Weights of a small GPT-style language model, trained from scratch on English Wikipedia: no biases in attention or MLP, a variant of Muon for these matrices.
Each number is 128 + 24 x the weight over its row's rms, rounded and kept within 0 to 255. Layers, rows and columns count from 0. Numbers have three digits each. The size before them is the row's rms in percent of the matrix's.

# layer 10 MLP down (transposed), 2048x512, rms 0.155, rows 1020-1045, columns 0-127
101:124154144100128114131121101102132101122102114137126075123161195102140133090146144122104083130160147164135128144114127145136160141144110100110142160132123170075166115060120127120138162154126123116131103135183170165111076114106106168136133115101147172146133138137155126190104167156143081162127101132117129088118130153107133112110104164139127097147110141114120129108181149107133148110112
094:153166132086108162117114119141107098112156143092123164122139125119086154129130134135123128161143134114069103121176141111170082167095100160145099097123124129115121146099146109135145125104086107125157131137166168116144127134131140139114087104123080154114151124125140098153110145133100143083152164136127112134118115147153104200137087135128131145107094123169152145153115093116129136125112
094:119115157146136144098185133125134122091109161132115161151112099136125096146136129151086107132102139139113134113106138170099134153128095136119084143145116115122138136110121122116143163139153114109130116141138115112120104130161091125094115121091143081130119122117128158139115142119132123112164130104111152124167147101097119160170178131156161181110130119156116134133120129088151133119106
102:109136147105106141125121161123193145114086147171121144173110100186150120132154132157103101156137135131142123132090106146147172157113157134116160151127101125162115128107113113088154164117147129105125109110093096092131110124083133085103152160136111121119111166138087127096148127117103117180126152132145114138160137108106139138085160121117108157113126139129142157111164124138104140158129
101:105092145142115107116128153134135159130126167126160111107127158142113118127145142137140108148106131138104128131106151136120100138084106121127136125105151110135171122135111123085073130102121146147148142129122101131140163090144126128105112163155127160127159118122146137170149105113144106124103159090110121120128098131123092100138124108151113086129152151137121091141131104134088132140157
097:115107102152111134091144149135128138117163159120205128136083141084119169167122117158131131112127166135118152105134145129138093142112136107146124101104140096107160126129130136111132127098109097101086159154142099095116095119113161150095125152109116160152177141150104185135109121124146168131139158136107156139168125130145134138173143144100134156132151140139101155127080101113117137124160
104:146090115114102101110132127138092111143124161126128152159080150139183133108112135105114148086118105126133102127140132152170132142113114111085119136132136105148163151110154132119124122112135095114149149108136114135149135147105106174169188072110108120098157134093109129130105093141151124138108160132130115181135129085115105118108107139106137154144122146146133123133117112146140108130089
095:165137119109107135149153118131104156107097145127099166125141146119121164125131124157138083079125163173119146139103144120095120162144092159146129079131130124125120127077128117120122124148161131102151123156160122092138100150107119130133133147108040124137164125077152159128140091126085132126138094159094123127154114142122123153159128166166110130181133182139143128105141145101112138093096
105:163136161121115115112166128130130132093180150150125088106127106125176160152103122102111119138149109150115122094147122153104107118143116125110174107133171148126102152074156133144118128171100159108108187161125112075152126148180148118104120139153124119109140121127153094141123156127125103134155104159129128090165100134134162108107189136142164139146126121117125129172115144168111102104125
093:137126127131101139130145135126145114109109107120113106130104126127151124127168120126123168077152100128101101094166168201107131118150149152114135115167153156115126147097085132173128178153081128108118163113136097096086138158143174106124121080119126120125120130125136159122153140115124133105107151139132114152184149143134119168154107165137119111138122110134136132119143094146127103132160
094:134130144150129109115149124096149142123122122103128139120134154158104190119161128143149148114115134109166096131138101107116172128147146146147119137169095153115131167125139118138181120144146097139151109175148150125164162116127137145125116102127131138138145138164143131161126146098094128176128146099123133135145111118079132090090118122113109127138128124119123123105112161137142123161123
100:145133123157159090103088081129126152130147141148139126171120136140096159147152128132153133185110178141104109135155093134095127145119171119126122157162117133109136146110076161123104103082127082083131132136093116084156115141128155146136124158132125099146132121128124141111088176113139133109135181117046150085138140103128132119106122131091138161121113124107132138128123094155131149149160
101:152114143135122179163150134119118128136122127125096146150104116178133145136161090132140138142166106148087093111136111154129145112170058144133131157072127106105124150142123092104148073168138128089117099153136142156083085137148127119110117137123073147134152111111131067125158154146118106142138122090079143134094112108120124108146148158077134126145134160118134135135126126121142147155161
103:128141155155104128122128157144133098145148095121085140129127125138099130146144168103134129155136162164138147121124142117133088141140116136115086099118130131128106161086105168123151086129106097139109119140125157149134122107130134110126165123116118128122102160101173137100126132126163089117137102095110128091142162095073111119136109121137149156149099112124117128176115128155107117110156
103:133175125145123101130112128107163157126132112108138172125122097133141077145136109126111148099112127125110148102111156094114138110117112137149119137134129147107163094165157129204146097146151132128107131124131143110117131111108134195110124122119126143112103163118114123158121157121090154127116110125162119160097167117152130129190159120144151121125122136119143132138159100127082157125108
095:146116123169113138148128131130156131138095145139157123121101086113064130174136124131108096148103113110136122139103137132168115160079118102135138141133108092149147122127141127146085097066134126104161092125122182131094158097164127112150108128163118121113146140169122081141077109124148141122102157104127099143101167192126127129159152102154156120158155134128133108136130091097078094131092
096:133138139129114104166098132113139091120124159116157098109120132183139116127152114134133172114127173110097112116142110146152087123141145149134100141162169134136146136141168099140128140131141133137130149125129124131146128115105097150140113120166131147086176095131157095153140152077179137095148102168081106145132150148114092148133128160102101123127120111152095093162116145136120156143124
102:098129145111126102137114131153112091134122158127144117130095105134108135131086154139121166120133133143094136120118130180121133129126096140106118128142168124111126101146128130148123102156145124124137177162136101162150098132080108172141107123151084141110129139139100102132041093120140131142084076139142128140146112109132133161141139136155135169145147143109158145153113147072134115103175
103:090141160159129101104111154166160123164101136097086148135128113138157106111115145125091148118143151118140140114141119140171109140106098070151182098108117120138089120110108144139126098154162091108095118133105151119152168127119139147111113100124152115108140063098151135141133140091079142152118049192091126118151095119107094144120130118081128098119113133117134110126184110123127144135118
095:131116118150154158135092192110126128090165133114179139134103121123147160143123113169105118160139050107176095119110141120107082072144124079183097158144164135146119140139114135104129070117126093127153130138127108098115126126102136095164107150145130101121138137158138099117144170117145148148149130142129119148131124137106115158126137111121114058104151131157105121103072146165120126124151
098:074125144174055138133129111129169094085125115140094106126159140123097108127152136112173128111099091137085110128122154158169158089117101166167115103157087123139126134100122096147085118107098118123141089112150122153150130133182081176109130108133187126187132124120175133169186155105115178130144116135107130111065144130151155113140146126124130095169160140153110068100107070130162129139117
101:107159146155138119103135132169129085134145143148154089149140103157116145139167153094114111107107130134107114123108129152133111121130167124110141111137102156136160126106112166179155169156116093130133155148115071121119139122134133125127149125171100102136142134125156123148131138148137150107104152171136134135115146103144091142097106152166166132105080131158093140138161119122134160117179
101:199112135123145129125136120104169176140124135148135132100112146142108107148174129130107153098140096145127131115135113126121119143122125083138173096142122155129124128105100076128104164142126130086114117095140096144152114153153145131152128135130084106135174095122139109128143166144148103141118107107116130119092071159109120149128104093146132153121094111157129105112159101078132118162131
101:117130139081161102144171123104151119130103094127109092125152163137136087112145103151113121149155155129144135110090144152138098126105135083123132139147147146177099118088140130101116127158156067124180115090124096121114098132143154100137068129116127147125087127169121141127155069120095140089084119126136170160113132106175129167149148130106118067091138122118221140133145122107128153147154
095:152117122168139104115113100109102175152102086105115159130112123071103173116105108151115175186125104102116133143158087109126122165129118157152089137130114111118160165134114132164119125129129122157162139152094091103077152144149155120126117115110119124144136117136097141133137105090109124143131101133108148133113095099175121146123164117103120136154105133096104109125112112108115157166099
101:127107168163144098062130123137121101146121119088141142101105130142122165131118136131171156148108137103156164113145123124146016074088105092088111109081109130107149133161154140111139096125142120143102155121134105131135094146122120122108110134130145152182152170160133161110131108123125112122111127139112126077092162162108124113123112129131118138154080102125136144158140154122153133128103
# layer 10 MLP up, 2048x512, rms 0.213, rows 1021-1045, columns 0-127
101:106159132114119142120174143180120130156165154119091141099114080157117185117096138156136132136140139120163131081134083089147115144116114148151130147114099099111141149097140136131111169126157132097159142121093127118107090111129145111122069124141138108097162126109096121132123071126136135150104175135097131110155111106124124104087131084151156139122158132127167099144119173116134119142143
100:147102121152134135103168084140137141146134140118092132176166111128114149142185142121120077132109101127101158148135171135115157138185119157114084088170096097168151102154109139131121092155137126140118073117103115084147105122121067130112166124102097125138098126140131142114144151100162142109149083101165140139102123088133125142131129162165157099153130120117116103120149156143124147126152
097:110116125151148169143161127150136138115115075115178123100094106122092138139156077141133113116089161138161126111157101145151102089134169156122141175172150143174147127158137123144141138133103082095137136106136158107124168137169121168105113156107077143139113122083126109137112098161095132109108145126144117160138129145126109164132121164119139120107140177113064130144139100116175128115140
106:138099154170146113094114112126121125143128101137120170163144112132146112135170152129188148141157128105147100134154140093156134159120121176081093134113130124101151116094147135073142075165145122136123133129159121138131127110104157123097122142154142136120154104145144113092149138096089141111137140119133111127140154148155127122139156123138145128121120135117118175100104125158164168058110
115:113144093112165141079108156178132135123105136120144113173087151163074103109182143112103171140129087129122126176103124109118137148147150096147173101105133142167089126132112131165118147102089146144137146140144108134117194092131163143087098139144082151122114093129116140131131135157135132110178181118108182100098109127107116117113110138105115095160147141152150098116093150130120153149101
096:132117151125162190117118166088158103119076090083129153099092116159111096151121133146144145135095128125105150163131107127113148119119127117130139107148113102097101114098097139159153164169106120162116090167158113098165107145119146100127118123140079124068111099119146150174123120125133112120144095158138104119127129154103105145182127126124129105121092102109125110152118166145098119138152
098:094139153153161129148131108084160134122148162156137139127130138125169112125174135113146157143103109129124150120147149109166144132136163166117137168135096108148146095115174140133147144140089152099109150117107140116136122132161115130097090184087147123084106096170160129115157126119120125120141107179140117131123110085138184155144128076126114140163117059116081156122135136130120124118144
097:156152135150139098116095159139122124109107130114144132159157100127120105131102120170130098133189133101161140109103127128097121117120109119140127091128134139156161155159153137188156136108109139107116153120106131095139123096154136122159087139139108102084136127171132150092127098134086169101128137175121076113089099086129144142114170105111126074076095129130147129106143147185123166132146
097:129123123087131122158088109128153139158133139068124130143117105149105103070091145138162137128115129179159166080117131121152151148100126110126128098153125112135111150134166142111092088104120101112123123112165116111181173088137122128154142103175125128151132131150140171131138162111098098130105118106113112100139133147114120130058125114132147118088126125120120158135115087121102092125139
091:138137103162165174182139117156170111146142112110155162145126101101111105096112111125135161100116146139140163123161135155125137095151134114089122106131132184119096158185117101148092114128130126107109112110140123119138146110134063115117129151107145105123148102118142181094131113127135152109165184133107127137102112165138129109091140186146103120150122139134108137120109116126129133104130
096:144142095131108139150118107138095120038116101140161154132121105153163134136113136140154156158144123117152103136145103161116133146058151139118130110114121091153153083113123104115117161106080131103125128090124088104118116179114034125136167116108124148096100153120108171166125152152127145084111104146103122090140135134159128100135129101111184108186093118124113141093136132173117137070119
102:117108114117145089088108146121149149145163121132098127105127107132142131114120112076132136132122078082129126137196174112153112176149096134159119112143118108118125158087112106160155163130150139147126100181112136134114137090153092140142185096144115109085128120134106169141151099086134152148159128147094111113096113140095156157099131149149113110137118147121150116104125115137129115158143
104:169098082117105144133174143117108120133143110140106131124114105135114140106149095144114125105122129153103130135124114121134128162138132102097159107158126149140118140111119105101132130155175169123154143162143125118184086128092122141143144135151113082132091153118130134114142129132140090139083164122142177134090125158155079159092112093140139175115115140130125103128106110110116148098117
096:128079129169159104150152161110133170136123131129124111111118186116135160174169118124122167171123107144139098156131176120154103159128113112129115116179162140133125126143148137112169122183159141150145111096139167126123082139110108193110146109125133131135163105121113163137130133145113139094105102155134108115148162142170124111101134100081083124111128128101156171083142148113129118116106
109:106123131119150100116127091109115134125146063122125132112161071143127153123142151102107110152165140118137138090107131087159114171103105084150155098108126132129127171138115141128132118087145163113168138128141055111123135123146126122110167153161139156117092160131166150137115111125110087080132161137157126137112111117088148099167141093164155121117163108108143119134177120151114105136137
104:157112096112128111169120118147136168119155115079093100117138107159108113149138143149104099127147133124170117120158124117093143089117126128106141154127135149118076109102152142125127096115154116128116142099109122178105089118118123161129132126126121121099120140141142154117163067130183164115088121130160130086111156150162109089100137160146141135098110110147134118125134147084077126153100
114:121130192065088139135133105142130127118086146126120069101141138144136120157108146161155172126131109137121156121100139126101138091088166110078133119114137130119107130124102166097110123164105109113125129163153111128078133103116172146087114083120115140123147155145125156090131078093161129120122109138113115096092106098159117173132137154111128137101137144084135143153103136155137099114181
098:152133159079148139115107088151133134101119164194117096134085150144142129116108143131137158120094159132126131162161134144128126127116162113107106096141114082173166139097142099116143130108132142146121136120134164088140111136096155142126180088101098161182137143120131139136129132104120138135126129132115150122125110103097129186120109123142122157140164141133125090132142102145129117159112
108:121113120081094112112149117128194096146113146096139125112135126153125159130165159159101095121118119135132126132160132156119164161081104146143107117149133132125113105136139170138113114097143144162120153131099099125131151145106113138125108092122141145113139105098129068113147119151135118157168161147111110129119136126118084123107145103098114126097154093167167099138135115105103157125145
100:124128159156151109143098105120135119128096149165128117130120153178064076126124150155142079179095139159165109131107109145131167117114130133147153135126113121129105137134144154120170086170111112116113192125130138111095070142143124130110140122163144111147105156126153143136115101108160165131084123111138124113101135109118134119090151154181117149100114111144121150116131075141147159125131
102:138106122201101111088167170128149124143140126123168101175127136201102166097141133153114161168111164081073130126139121155093104143133169120128128119153149134113135119127105101131131151121133092143102102144113150162132136141158139105124114129137122134158123158108128122162134135122106118127170173099115138083124173135154123146134110106183125150115104180107095108121171131127099100113099
100:145144128107148131100101059124135107127145141135123164119088151124124138164132096138086101162121175145129104173157129125128128122110089122130090143045113104173132152117134127149175081073155091155173170136147169132113113116109124139120128118125120127098123136133130091130139143122110133098109129177138117146129162136157165133133146140164145121152133091139103121146137108097115133129129
103:197135159094172129131118135123101089169103087111119105091105073131084172152093119130143163088131149128148094155105102134142123122119128106139098112107122130142095137158114161143115123148110108117134143120118127122149129130114117138146141137129126134169134067129107076134124140109097075126112129089087114121117149147099177106102099145135108150135119067101097162154154131154164125100110
096:196079132131128138088170141129148178151122141113138122097143116166141125150130150135111086112139124116121148115147163102093137083130100111088115119120149133102114146126145144118119134122088095128118119124163092113193111120170100104092136127141128145141195140143107158164139150103119088126162122119102146120098133144148154164129120147105128099091166128129143158111120160117194131112152
098:161119127115111116104129104177150160125130163117142122161130132132107240125112080162164175136124134064095163128194123149129113126122141104163114140081129098125127109167100134143139116128113146122114146125147108134135136115118117134140153123127137090141122182125125116121119127087133120141119143100098148154120124112084134097142117077116127164124087133162113171104152155085119136114127